Weights of a small transformer language model: 13 layers.
Each number is 500 + 50 x the weight over the matrix's rms, rounded and kept within 0 to 999. Layers, rows and columns count from 0. Numbers have three digits each.

# down: layer 8 MLP down (transposed), 2560x640, rms 0.0431, rows 1955-2054, columns 192-255
# up: layer 8 MLP up, 2560x640, rms 0.0431, rows 1956-2055, columns 192-255
down1955:473449506509515396489543496452481513542463478501535594474555448394460498472526534473308479513544548502548499562546444448491511357499466587539468400531470461416439551511444472483516577583505481
up1956:418511434459514531437433548544525503456524448488442670471537444623551540466544573494537499619461393537560534515540565486414506480551512468473508533442467530435431552399538441489401516470450474
down1956:426446404515471564395401398493461525516504483440508500499407591494522670437524528458493507491553580394563516544496512549445390411484428557459452492503495530531456461513426545514554488526525607
up1957:524428479391512476426401530523580450482521521469471550562504512512597486505648435556579524548578424563512504560453462417496538435482522439568485529581504579587474509509472494546489630531467526
down1957:480568411410439459510497460455502510452467473480545522469473487430450414517530501508454453530439615489431484594495497476580555472589554568467475462524489415485431521523451490510513434554508389
up1958:448475509563404504569603551478476408497458467525586477452477580543478553493564501515432508492502553507535474581538450537496477550504414503513446573539512488434544508502501421503467499608470440
down1958:520501473407459478411468352483488460393599595475558494483537467518510477553500529447495608532499595531497519487560468624612541548545519459471391507463525560517537468524500581460493551505462473
up1959:530492490459479521447593527443507545463561495482482502497533603469481492485524356550645527536484501482530467426495407456495507575536494506474483507604523487479430462551630420502495509421526558
down1959:489474484503487470488530510544525491529497513444548535492458451531518440539453469472455498529520516530468463562469415492471467422458509549533558457399537542554546609587427617444524520509414433
up1960:543438492420555536368449523503527365574479466533420555474541479513417592499502472542456613524406484539529522485534478502377603425575553470534530512478532553466456479473612466526574484386449521
down1960:435514571494566532493537511479365412466455477396443493495482518456459549479562603462387529529420486544515567536532476525559562505442544547453512475430514518430443546429599516516517526538487519
up1961:502483515556552504601438574450436510568536517455480562545523443467463451413520537574581498559504443467407547421521525540462509464461473550538506616419555507556448457459522485493538441424452522
down1961:443450398456540506490472576523446470556503553554608510463475472535417483464517553474506525557464546438458507441510566509443483458544596483448477448509566549545485500494507495510609492487428502
up1962:539470475425513475462476547501546515432475584515595430630425458549448508455578497494487492462527529558544533477576448528513545512479476415526520437491599534422533445442500618576434426539413537
down1962:476408458439527459537561555476476484506543481565495490580505487423414586411556508552508467428492514657429577400481466482424524503488502466466484531466506497431493480519471472606492472479382536
up1963:537476505573517534430539502429490570504438587532393419421514595551610505553547503479489516527428474507526530511517545420449561483519475506448556454555438453515535467434529515406496514522443474
down1963:369440519494532519500567541453472484524536498600492495424460436495541523487516608523519466583525500622498512433471493557395468498483482440454463355459530476534452653485583554513487421485565526
up1964:521446549453425514512472558520502527532497466525625553445481597516439557448566544431508489424473367544554511541495648488477487582562363526504548425452534555512455473491610545521553404472452507
down1964:563490462478589476535544442469494607483569510533542495524450500502537508530474551503360529535496544513554478486460411445494547541546493519525461490585462485485476576587476489562497509491570387
up1965:521418521407521478509455518547510448532560525496536530485530526525470542522534482496629474482458499474488588479517469442631477441506522510443528596494505449476481485510496466490520540440508470
down1965:501511480528447503540501550479589482487481500559496492480509467519503561438464480552482515525436456545563429458544565457464489449450477527646509490605455398471520499476540497460489518493522457
up1966:524503505505474511495418505471360473457605511511459559377612504492424523540467402474553467603460432455523475509512530601445602479514539493429411608453493433475433479354424558534629492513439569
down1966:475585533483560500490594219519561452520546528525523542609476508560507565423476572604494551468529583542418486460502523551423453500491456506474526538544489528519567497460591572418527560528484521
up1967:486503552501580485440438591520434490345488508563421524544496501567591452540568450588466501505484407523553537496518483486460456553460556517531487530499592589339489463437567499517510431417521431
down1967:443534489454518442478536386562554481486483518483550481507473449415500445503477501518525431428493444420524466547458516478544551504509403426431482452479494503473509476432519609483532503527505522
up1968:561553423535488423450544553484460501513518420494483509523644490491425484541482484527567444434460477486510501549516456570490512466520476540442515529450526505491492504447461501426450484516533509
down1968:492498545537453482577548483496374525446429467498599470528480430539460437499517608444499484485439548437475518469483449539506491462469404554565574472484463542549562567516481491473527525554551569
up1969:440457481533543476496424492516531480544503433475533564576463501441527501472542545520484477529488477512514553499500468452403584400564498523523461487544516426534440543478519493421541479458481543
down1969:423508506489538529395526596564510568464462475505608511509513464545492494380496549518430558460539553473446477623498459500551474492431473536563495461546390496549518515469514515492444480478507528
up1970:532537602448450459483396569620437482550522471454468460577486444486567561445623447453538516521470582465527547549510462511527483470499501482426510569443532617560457534537542529521548515420482518
down1970:655500561537507535481442503616446520542512528460614493558436471561501430548543481500513533531536423495568476521490480453510409535531494501507530469467514524507552544472474500549445482467553576
up1971:435451554491433518531476512484563472543557518466461521439482499461491465419438521483484565566429531488595463454589484468508512566498502435497461530586424464483596577490427497446414451474517588
down1971:496464414457526473389507428525517533539477490466475496427520539557481503415491522494496534518554490525482535488479537520496403392378442522539595540454478540579528490496451500479586437564465484
up1972:477480547486469574538476473452539469440524548409508453499575587550557412418434581523584535452478492467501493525489512502484466462494412442569495526405516419442519508544485467593471537517500604
down1972:544543446549428440443532413506497480526320535501564470557353535519526480456529429465555472488502587492494469487458589537458559558404546522562460454450481572558481476546567405489511523499546492
up1973:543357529510456499467621515479426410506564452475520533567466498521416511451431497517536568452550425501524541444451418542497534531457489443539515512430476467463424606559454595547430492430501491
down1973:480477475533526478477439513560552526494479450535565516433545496516541440467551477543477420527506493593534537501484594526470455452494489527522459519528595569546584485559523552555440468554427543
up1974:527566535487482566444450509444528460422531412540610490529552500523435527506607465566586501504489542557441517496439446484482489506536462547484370544492457492513418564513458498493552587499452577
down1974:433528487465463526510454498522522481532600538451426582510601524409523483460431580526484447508496415493470486536556550476532466579528550650490493496554433490497503495408480521590474412421593558
up1975:542489516486471506399482501540547513529541477599552549487500541534550502455446456513527511477402440492656627434481431498466470559429574538486540492484475528522419563538478423543535469540538541
down1975:491546463456546547507617356450522529466496494439459457454470544582553494497523488494464567487453441556343469518483452516465479491466479476519506525536515432529552569443514501488496435454538462
up1976:426504530550494581466528512450463560514411443553519481337607533433522547491484400498559413467477475441493454447468551470459506439492450505505429574554561504463539468469508457552486489513491510
down1976:559444478514573486534530443540530493502570490517473520434486436471502484538570544503518541579520491580574493544472453492523503506523478544474484496458469540479490530521494520490469538472440552
up1977:449491572554423522520457571493485483500509441568468538533549626562588498468470575499444517484435467435529489493486524505521459493515484465431532429532493597507520488488464498606433486429507485
down1977:524491444427483477491434689513480511459466488470482466525542452478475500513538473467494547504463453553488561497555416533526498506439466411525486488537465533462540513520480514511467506528442492
up1978:449474405492497531412456565528541558549408402517443584498489642537453490531488497553440405427491519428551570547451534520431431455503420471436492460521534591466480618501488594431439550416515386
down1978:463406494393506462428510455395512381442483354507545550503460477486338555438557498570482429508535569610581557554441529468386580508421420572506352528582519493441378438430580542403489571422536529
up1979:550513495413540544458492481519529545465563435475505408508478558487441511441466539521516473532519440466472586490424480519448456491526507473534519550436492463491561541508477504492441575554532497
down1979:438446495460479460517510326598472491510435538535459507534586541473499510480484534488470512565490508482477520519567513521446580402660513453519503419579520502410478537487502554505506496587430485
up1980:504469580580515499441569500518493517548427541600479504581556552567553496500529512516511562467515386327558565567527524502541509514489462506514553372437566565509468544547518585542478585511492478
down1980:433497469667412426491478453509476411493455522440509557540468579380463522440490593585528496458476481446440500534585576497534364592484583502457481426540490464530436503587455613527449549528387490
up1981:468472532488562548535464483479528365427463490493580430398591483454559553443486425489526523563523446431476508589488473460492526541477439515561409504436501468405531516561465544524617502537510562
down1981:552464445492579524516548422538554453539478427525574505450473491502512431452425549416567508532491575481373529468553474538496427482516572504542451414442386508463500484570447528560537552505406558
up1982:397541499580501528400429515374560464493551541569564531454502503462489437450561521508476474419482547477597491491493466501525455572471481497499501585521589563447468546455484513424578545535444435
down1982:487463505545514447478583567483501573556474533509502569519380459507554421573460642566504594604499523439578472456436519383536553442430483524534544484520486548555498445502444470504592513477509432
up1983:462521508483431483441529519551427550478481497546509471429592554515462475489560606453506605547483440450470501384434508534516549534503434554474499514518474354604442548459447562570445529347487552
down1983:431503421478489591519498426564475547471466525370487513519553548486457496375424521555390440514549548455510596429543526533538509521500549537507426503602526449501491522435503507452557558481546553
up1984:367542512452464492575418484533557496433579489535535560469470420541522527422502441464586519516570576422570586483483406497448511510564517555524471443571477405483414467422538468417555496489524594
down1984:531460580413468584488468335532453477469528585441529428526580578382483537494519508531479549517513502510400525538436516593399423503455509465548513485541517482468490538538514594501433489551462403
up1985:509426517417504469493553526411507475553517509503551455589491514603412468493473487427491575453453540532534517534582423507495495435459418487542517526462503401460442573518438393507555501490460555
down1985:433476503540427557485466495430506441488474561509566483473487469519471520511461509564531442485567585467524497549510561505497516495483558563491451607504567519499541486529527496494465506476497476
up1986:541548445498504531444443475487553457613513510567494509424493586549599453484575539472482557477459362563627466452451485476455539457585460509506475516506496534445487447418508476539394554413529457
down1986:502512506624507466535558522476567597440470485488545445483479476498400496539462462434516487526546542467539537479471576534551476571498574372557493494433475451431502442454541511491549526536595539
up1987:546511474455549464460462520431538511501532485539494590545413537500492517531589490511540479568544489464566559422525408504540503521558552470471518520462499466529469542473434591633557428565545569
down1987:525516515501364486534501463532419587493434516518504534492490473500493410488498523552478512425519610536451539533496511457491401591503571440505550474530434501548431434517454484492494521491441498
up1988:537398466570543529541497540478571422581563527459562560479437459530564417469536466425402540508537424485482537528516506560460518425584477502465514564526490521428556466496545514525524453487481532
down1988:472455582482562490500487615513486510429528484415479519503483396546459564462529475431478607489498536531423467535425583538525505505471445534431552547614510551468510407564533474504598471363573446
up1989:562474567494484505493428489419525439578397431392576518458497618467429533436498481549467483504508458480524497529548451593487578487547399446497508569477571607526464519570596641572390539509422533
down1989:572490547482554484422505568479536571479524461486604480542509503433380560498452515482493478569494490569533501553536441429446526509546542428492485440535414526468533481451668529507475547532507436
up1990:489513405499487517545482473444579491482520505484465555537498518480429470502559490489534561432581584508473522525549382497448444563512513483421376534529509471546480448533484420522519496464489474
down1990:520483514483526556512489539476440509478469521441520522423526507502457427524525472489501437524400471500522452577468540536544468531493496450513586488462591557473572546487502570535488606499479433
up1991:555584588513427503526439504479410544522487508462530475570491512557573542473418598544470508501482391520537435483542494570415506461515475544411465567498409552436458537445461549484551536390477588
down1991:557540500510541422561478482556551508385507566473534537515521476528512454458541423494465523481513462526508482496419563511534561475473483500435571569483538454495483529564570429473431482558583492
up1992:475558552537424509428487532505415469476492626552509469616454556535486538488479372488548546562488529544480518517474505417531491416580535467473465531575495525480483588413511510421540547487521544
down1992:478518522551534569554550574497523535540529456466502512491504550498422525536562512529544573428509490479558523579490469574522452543486491472480502461489495481467522440514512485523501549517521454
up1993:482442518500452573503576478452509454400482461551493462566504526500565492507465457517554592557559510436467495483433560453521516496467524507506398456484457416602527542468523487531425487451495571
down1993:447467491543477462522435582495451476526498527425475477441533486529454555445454557480510489418450498452548588531481565525574492490467484521549595465511467444452492409507457517560550503596465425
up1994:368405553525450536522450521526532481516450454433529510554465550428539569516506448523502556513522520402581546525545527536486456494519525525497412555542525413456521474532529447469552531481411497
down1994:590567547411474533530557206469447550551490519551625512459519544526470623482495527547509487470538502519522586545534577498474515481449496579492489547485485486533535408493559467530489440485421520
up1995:502466521463491517521429503473494542496453586499509470538490469571577494427463512541524603469534569401565489546451483532426483542488526503506440516393524492508505522504613561518474570475480518
down1995:531564454555590521500545481478518508511559448479560560513401481492485483445516530519515409582537484584480529448485424558568545432478523498502482475529539513463498463451543527549504473542524484
up1996:449378548445539538468503512565473476492609476499491485532614407455543503452548470539541614480478571508410585578502465528541509527482482444428477522477554514493568563511541530529435460501418534
down1996:454528510467534470432439401478458483431409474451444563440478556498434560512566519473513482557518487508575442415488565439484449551521442460434495484474503571543405467486492532516483513546482436
up1997:432519547600474402514517608550381475572462467449422438504513604489583550412509511463414574460507584480504447550544511558515505506492483506462454517531400541443526452484580463569543437530442523
down1997:541469465467475502573567460470492484558458476530485532610513549510573503421508628537480547460391493462525525503408562508509522482465493508520513485533444467526500523567430470435566517477452438
up1998:536488532521486549558363493617508474463488504472501543436599467510459603486480535474470456445580432474585524605574447453530554529476397399501423503498556412543480536390507531478549542457469539
down1998:525474571501526423500477525540455563537468458445500526458511465578529527514445403494483571490494484518483450494462405611466519519424564392480488479468551561473579429430501551514463627480529478
up1999:461545637478432476477405489475519501495499507546492572508544475527546488550504511464519499589412548470461504553416637521496540600481516527551533607518528542454514574487474490493501602530453547
down1999:573484470487489455480550532497432559526508466558569411517415499586518539582479446486399428403483582513539448457470546421481604473581467385425504472454491533571521385464576502563522497582505479
up2000:493505455559362507458489530464614550511506532545521514478556513620488441549505507535526496499408453479574464468471506616425499495489436515495536581558414392443549546549460427542433499458555552
down2000:554506514640435539390545597482436544547526433449681516563502496503463414544494506443501474452385515561522468351467508389417567430590594502531526478523418493462579517402458536516488585490490525
up2001:489570506482368544519469509473463451500445506360497593436492587503539598443608438492538492550424374536482573461566490527458571549534398474436542444484523513479506521531423560573498445502557542
down2001:481555548523436507482497525489463453598443338523564588508517524552506486494543452428499466444419569512541517529534397501624462401508503558536576462514421629387457461519461492527517435480493560
up2002:405457512551416541476592527506502481466493354534423571525470503498562477480535542521517514473537544466500565538488413489549459466414441456530520464474580501435466532502496512459468495461519442
down2002:544525540436558482478517576465500531518533495521530511551609470468482497563481512449461472494477404531575451499555548505472529583585518589469508547508444563553534482435481507468480560600462478
up2003:417506516570538410501544541525402494448534506529548534408496561439503508530522393473499414480494577507579472534528529432493496524511435481433485409481553469559517537480455437547441535545475529
down2003:440535494538544542470484450492514453475548559487501482552570445531456494542509548499460501468446632527468501424547507480460509554428534548467527456475508561446489470488398485495519448489440607
up2004:583469491492515499505400463500481451502430422442587469536483419545553469467579461519481458520485521417506539513595419479459456583531421502560466382534462491542487532440519580467449493552484543
down2004:486561565520501435385514486494548426472502598406504453462537461498470536503634480466479517413536534519576411506533475462530589452382447412509500471503596484493490496481514570573592467429592475
up2005:510500573513394504513558533524460485502505493514545497459482489551482607354557491512529505475567448465445548469489491468448496482492393515386548492547517455499468495457510462569490583538452542
down2005:478554618463454453368592532444554518413539488449431530523487578468500449567472528485453493522496522507565551456448415493428484607494476496455430460570465471436491474485417443455409501536487516
up2006:418452563522514463479504549508461482470488480562454480454532549448491470464591428397542455499468594497565477487400537524486583455573455490511480541475553475598509544485453469517446501567456556
down2006:631463521423568548510420542428477547496486472506461559461592526510505543508564389464546552492487562486484504547430515496456452510407561486496540518488538500521662533483433460556466506450485510
up2007:528519464567502460501421482492531508482588446404453441468562480612466559467416458443513594520561558504518468459482463574540481549446576377506468471509608505448395539547499594453476413477504496
down2007:499511501417463450496596502530471532518519472495502472482429476490515506435488386507571534498442502447511545534433547547475522576513554502548519497510436553523549429418543501447543389554580503
up2008:496438456517500484421436527500511487486566485396495529434541429576519472485461341553456501481508535518471502512558478496484520516596386420408507333485500553538454556464559471501399499399504544
down2008:473430553468563531477546578446442562449493570533533504470528529570456421538578472496567365398475444531521525517458491521517573449396532516498554563434506508462445442594489495496517404556583467
up2009:564501473478515546472451544447445414499488509562456466560467515432480600535599576498489555417494556531560593394523455473573498500593478471384526483547523478455513451483498504477481394467386476
down2009:561453511556558463541529595456518519414468555506554452566559469502461513535586578480458387458502452506514497522606464482482520508499537521452422498576430470456600457471449545483449598555460529
up2010:461449514478518483469522509483532515538503495523505531535481501514550488572530539476501529501510423521561596515481427516570500453471457462488526477478518533541440465491484476504474544490515426
down2010:499517513529527491467460491530538556526508480525570494500468504486356486494474491584479498483502490498472411539479513508530473508498496551476504566553493475500418539465491516547485491559454499
up2011:504547437564541488447521487588572491522484458563408504518500446540491395520477526471596509429494516485545474397481452498433521535512504426481440448493458514462478489502530522475437460525394492
down2011:413518509484517537530575482524479530618526377426601430580466550533453557440464565438479508490541467472543478560481498538581479533511455586414521454489454378532395492496538562489521527534497521
up2012:568525509419382512494429474530505432395511542490588492395485407494530478452484503444510598488560478467570494467417590526504469500498540543516491532465471494495495598524472501445482460586495482
down2012:491436523473402485520533500454492536508459496420534437448481467535480505493541428433541472505541535507479518382463490572477428511542522476565501536489467579498571604456483498410455457524525477
up2013:550529571543420555459503489475571455477566453477435602535511522477566550487585499529473509520457556493598529506536544537481525540507458475485509452569589537492456554459404515436478473513504469
down2013:523445553400586449505530569407503570533437529475464453518435487487455490475518480485523503509585545516470517499549419478482464439466485503427494521408458519488537461559610456481527489467481536
up2014:432459460544500445421548532485543495442460542552562543514582566447498491535407477620446543530466481421546499529486556501514455473496431450490505511461462451445445490491624505481509523473479505
down2014:472521516517416603478494665457488526497461381480565484531510380465440577550495530474433487553428579607375511519570492448505480454473484442508532535566463442506492562499537590435543571489491527
up2015:542565534453414485472449519569518561430470416546559480480537546504467437417495518499590402604486509484534506600541472520477536468382513461503448482496575503469582525488621434483495489624524539
down2015:462507447334562489457461441521328477527472406504502625454562451565424505447477494512401430486616588501446426446461400506546444587534541558379465480681518483606478531507490527540554510406419457
up2016:461482501519423528521452568472469551492516513429476483556480562603512501456605410581467503478520520528553580494583448468585471458472513459414543494484473596456486503505453447555471517449503549
down2016:491484502482569517431551444475525467423529484479560482458569438429482490551472478396536468512569495510543362528498569507491479534518540474569529520493447497569534504563465570424542463550543427
up2017:489483431542500468511545525520532475533495444520478498470557554570409404505528512483579504532526597485555530499583561469446524447504449501529564467546515499495523532526489495461453547484469555
down2017:458472482501457553513523551535471466537527474539479518496462446448519582441478547479504551450580495462515461549536581609524556482488495513508444525474562525454570518494484541573525438531586440
up2018:508460634412500558448467572492467576443578513524528568545469458466444516533518457467570400507590430495569505525427551554560606437572476507464557538535582502523407479507545515417519477501488534
down2018:492523514530529472467491515486398485483575479542515586402446406551524440587524557512559511512409467484544518484516500502575552462517517588506522520589462526574560497529564588514425516468463593
up2019:502552523487470533559520515492406516563544495496484475501464549471432528396482537451607466481551591383551545547475578493509526548460452462515507514454499569465487457539554518455548542549393504
down2019:482504487567495473552522540496437540420482453516541447500499483526479490502487596493479509528428456597478509486551463528531402502555523474547466560453534447433392514401464571445455559463548530
up2020:562497517498431479517487490480548423394482443442490525540471491549502502481562436510558567500501523512559451481511506464494533432513499525523579580555438472489605597566559444409509420516530589
down2020:427526493515516525489557453542511528552578443535551446486488501469540484501470578473504555494554489510522498561500574533513484606450499484546481478445508516546451491541455522516585560528455463
up2021:500449600466435478599433476350572423492466517483418427448551390428489412433597557483487506477524522443556550542583513531491488522440456473548444509541560391449536430522478604544569601519482480
down2021:549472357525489539536424298529536490519501495547490511472561510558424535527434481537494497510532502629509498481473426483473455505515422531477535524588537430467490529473531479491441480474387510
up2022:557449440501478517481456537459414500526505490511439538470424574441531524525552459414530518532505520467568484437525441482509463478514407487389518529525473478534405629374479468362512484517503480
down2022:490499585454524437411496587499574604433417491488582516440499438499474455543448582535485524512497539514507512565460633451448599508431485530551523489512456522496559486562467558519495539502465515
up2023:516445471513458488515542514393381416422546449524488579490449441468568540421421385460481517526508450483518502472517592491474469525392455480503568499510508523486557537521582509556546497451468528
down2023:566519402536462541473496576420467634579575469513464520488605551409442535547471467525480502502557471505568475513503558531548524440488580476543531504517536563458464466457520558494495542406522549
up2024:541469431570474577469471563489538376529491497590475501430523496413533479541558570481516428443464442477555535548469428568478456483515530529511540488486548595464457482441497596523412391532444540
down2024:532500402534545435459527523478424469439539475532563403447471581535543472473521568522507481472450547476480479520455427442470487507427529573541482404535459494534423418468438457468482319583458486
up2025:477415502516497519482438456480537487438495498486423536582469498457519490519522503491536429467480515525465532501578512498508528528500518348494551515520585593513501492549468549541498567484537433
down2025:511567486481537461462422558472539518536470477516476469510520467531528524521530498524416532588431542553440475562433467467385474460506516540516521489440461494562509546477560527487495456529481537
up2026:590514564408537542519518498428519472579546462481515532471537441496444527505561413500522477490533553426491506483522501474488434554464480502482522420428492560434518472505449579548588443420487415
down2026:496506410474558468545515323464558445450485518550463499466470585360541486429405531608558539475532503535492599366549517418463427527378471491495449515492444497414483439420539555524476477470485489
up2027:470473401516415496475556496537474496489500467469526483464480500528434471441526534513469532403446448558536576466459384601351543543494426501527445572507633526584546559524475587541498431435511469
down2027:416545424448419483535484476481505496494442505510542529521435539561440508417461508523502478515529615554523466476368450451528488514429486553551399429531440587484405502505572420466542479462494419
up2028:539493533552519470464535468379500448490442489582492573460543569478526520493462487437485508444441474478605499588545478514483556386482472447469586542412557400480440505456483573533494437506540561
down2028:498478454541534529493518405492552559556486555490464463529434505522511458498503433494533516531509534479418506484507636501454501547477502492496425507606569528435605519561577568480544539538535530
up2029:461452539518570618419528514472552497571502461521517524453471449457505484485466533513560543451545409471579520485510472520574494495509496489489462486485520512524495502483558440545441509453457461
down2029:468501485482555470472489438469512481463435551480542512566584520546437429492394458511547473450491470678513420472472500411485516480453565524572520517457460519439441425446510525572500456493608465
up2030:459467585556462641417398533499474514526528503476523491466511504512447589451524457434606529547522525470541575530459491621503508571511466489497460533530513513560365464456477532483370468495469446
down2030:486458371520545524529596493513538491573647369609420584449464506458490473520523533455439429438581469424541532406518527432615449444539363428440523459459447519392517529417450382500454551570534395
up2031:475505560414530430539560525465570441503487431498455544526483528606550488540442500462465517522450457483488570578411467524420456508485553529502475534471483387499570511430549510487489526496432466
down2031:539509609554434536451393471549518499496484630502507478473481453478522521491482531475542576523485482460531537483498494443557528545455466485571467482478497537525380487486464471522592595575523521
up2032:520489580523508520531425522525466430484491522530489592362532514529482468427553510523444509523555467532436526488545606490500466440485462495462444459556509532470335545418473410426504446493444455
down2032:415558487574526484412432558550465450527537434519419550528471568557492515505507475484415518533525436557461447489557553456450494465489488538479514487563418493580490593547582502597521610509502478
up2033:510486449565508483540612481545511515501515447557465567544399503548483469554534518494571559455554462438560517581477474528561496512463514506544545467446544530413543505361504482487494432495478522
down2033:557413492471500546505526535570480495550562453469520550481501566532508433471471555546470471511543525484460505409452461476449469570485420540470585520522465498505562459486507556500466508473499517
up2034:509480591513464588540509520553498522459506494504511551453505542503576390500489560538511506463535570495569501501516548528482506501473545526482539480498478498543429521531497497418416502550524502
down2034:487470460452538479469566380482456492480559519546429448566469464471454544481526507546514572525561459609387489491423474408435448557476529458503500519524481562451513516570510445540535417474548446
up2035:352499479627349619531492534475450491522549484476415515620481508531511405540496440564596417489459639306475548559508513532596524490569459494416495432518536547477427494464540546546511503458483480
down2035:489423568431480529567627599504502519415477453433559487511494401467462560559521491504479480510540612472452542459553606553490537483589607512531509611428525566526512498524487571483546566507604514
up2036:522419565480483534490486510527518438445504525442504500606530540487592525551496408513545487475417472433546572484485600585456410472451510473470464541499478514433402516511494475500462580468511598
down2036:488488560480553519535506517458460531572564477489568542449562454494470492496565552496525486478447483545563492485495508516581456578497525455531478403527546528518492492448494589524403477629494536
up2037:438456449479465463554522587498537475562519491424451470527526477454553509562463567480560458383558594475497581463487464491462452513476476474518477453465555511489516580492549454444571525539482498
down2037:503490515531518508437537532498517564449440402530566541574485475591532514475425548389496436534473501496545504555448535404514480441516478489455548458518466544485503431466511519461516541527445460
up2038:446503469519491629500470480467534482482436468531550521446486520505509477497494543426599591531549507465486509569476519523499535485517564540408514523517461466416446569551440538441588490505439574
down2038:469503562546541405385473456434531435522451412528492563462546424601535544542466441558445536583560454491544431386489544542449436505409490453477653457645414436455444400498474530460540602547526465
up2039:514514506548428589481477544477455510420473475524459405544530572488523521480486524508478484517518548497556504439516527559488424513443521480490469558522529519429547585489485510469473461538483524
down2039:433491479524511452407522527495595535485432458520520593504453457400456413481422487429450420439514511504542510567470485404467510455494437518393572470498484514459541527560539515542618470474402560
up2040:461485550442471538425518520552460418487506476516583461536502522403503558528526556445552553470502586444647517468515560542477449491489455486535494547557489501455509518516526480448488581523471584
down2040:506401462537528557472520381520510577526527541475513513491528506562536489566456486489492465545516422503549467497590428456540479446493509481540496546486540412540538515530487433440517449521597485
up2041:549507635640468573516527539610557532514422440491441486591687501503489572512467523531484481563483487432521518563475481570531470478469595505576518495483473529445549541460501457488469431453446490
down2041:479487480482561512562480607469526553615544468558503497544501517587515539542507531493453576497493546564529443478547484442454498500477527427502386459486469395523511441453512462568486414479467502
up2042:499439572513432492466563531430495441435454463453525465561611445493542501534479409490532499543475525430524440554511459420475516505573459455518544556504524483463555605527470516527447498400481462
down2042:466497498429527478477475655550450432558516534477511422558469459429447513451503525480462538538611521541525460506488554494505501511461529441478494506460446563535557451578540494478506497508485499
up2043:478462508456508498527469525558401383540441587505518468471530534521420595495478470509446535420539413447507564414524519524439453553637405537558491469529492551532477497509569541620554455531510470
down2043:515464416599516479536597595552413459399491486506461549538561539460486514505533463468447547429520483589427430421524466463533485566368560493567514468525556534496476433562555497464467513483503557
up2044:428513557539523406517491532555434461509564492524482450454465500424582518482551377525552548539562509413507546474539581521509451482537493541524491480562526517492526474533557517436483485555482502
down2044:554459474432523536487488602531532491513456526591507533514470534516429571455443498445437511459490527629520526570521409539466511500484458574420434454504442529471488416586549428480474412544439554
up2045:481524521506445554495485510487464485505556530528609550485528446493425610518384415538416484620578518511415555448503547516498478549494368496506517453513579574492481507512537531557427474404563490
down2045:441461424568582408494436427485461455480523549589458510543557405468470511546488509518461493559398508512441496569515544415475495516554433441456529533692506466427495426479581513518528515555534461
up2046:548476534559400552533482516421564514472615446568397463569538453416518523485513485410485578468455609466580521478419464455364486464436493523469470564508600492495504531508494548473548437409495479
down2046:411550371481525603516421496453466404543474488499516503484530575474464412432518644537500450493527492610595425480494603520440538477387455575531521549507460487557573433463528598522535478500458571
up2047:493366484514434531485437522388391506533436468435479421452622517542520444443545435498596537456506423508519453511422567464488469518476493582508414472444441485437409481457494482465474531581495450
down2047:567460468516514453527465484482493484530464519465511494523399395546480504571439526441467495491501457499541475483498611450617538484473629549484526463487586584491459432544475619512569434521473527
up2048:519492577549514505596473488511498417475457515497516534479522430463518393461508513499573528513464480517484518536494532523441512492494531516474518434467561422500544517495499468505486498566489515
down2048:434536511452596511462445393517583491545471547547506574470479523564411463435494435535498503493593497488567532507550380388469500430438551370438450518573438470534495493484476452480561529517500486
up2049:609486579437490537493377473533508506535525523494491459522597542516482520453522494481454554662471465483526496427586502504426557539521539519439431588530506438550494527501566558433469502512487528
down2049:396473481524538541424589553549495436524469473540473529514418471530572393515459540546600492439529499517538550529354508369605388413454472471589530487458533553406501443465506453477494517463497532
up2050:482461443512522493469435577495504573432549517410458533505504425565426448459468500630489531492551511575494532450592573517481481554350475492500420430516500500574459512482485476507377476511446521
down2050:377453444588536460559454543478433583510597447445614505535562428543544496519490464533451442470560594378484492545505513564502433579495573476558486477468443484581489554533437504436473524502458507
up2051:547539481499327533432451539465458457456509508477483501579526456515505478448467482438486526451452526363530544521549440568499521473487545474359625423542428655483402489488512606502513520491508422
down2051:484453585566535565524551639512530529485550415508605587518547506553521517631497536431492455454583552420517545479426451428455522458513413448457545495468519562594512484476475493494461457457517497
up2052:508500569496524491419413554510431458502510560501479471524477560485453553496490462402474447432451449467504460488517585495473493585463556543519507521483496534473477498581497451513491409568507442
down2052:444472576460470558448499461498544450451471503459524517614482507515492505528487483431466465455550558575495510535534436456492478462578511441481553503514504436508436553461474505497508578551539550
up2053:562597575518467465522429522476591512471511487528430487523509528529532505468492449435541534485554520491523428481494532589507521517490482553578474533520469485527396554421500493560591456570540491
down2053:413494550490475521565458429575477600565446586486449558455470416572461499546474511550516557549440451492449513519547520452479544439465475370465480499537507447433522506551500568579476575492524456
up2054:519579540443446534428538528492429437556587540552513590512523552513595524417463478523466534424564453515476527530515464578500504479500482464519441462571491567506388607545510564541527512540481431
down2054:498480467478535465496519447415624432471423362508510558468502368560472467508595517510458501539425548440542468566520547497564457583430498563460473579526501506568567501422465435367543482477495466
up2055:473441538463522474456496555494478545499532517461483538520517468566454546429504493490518544488523517492434492463466498494539488623557475462459501436582460560471488515561542530634434512474507460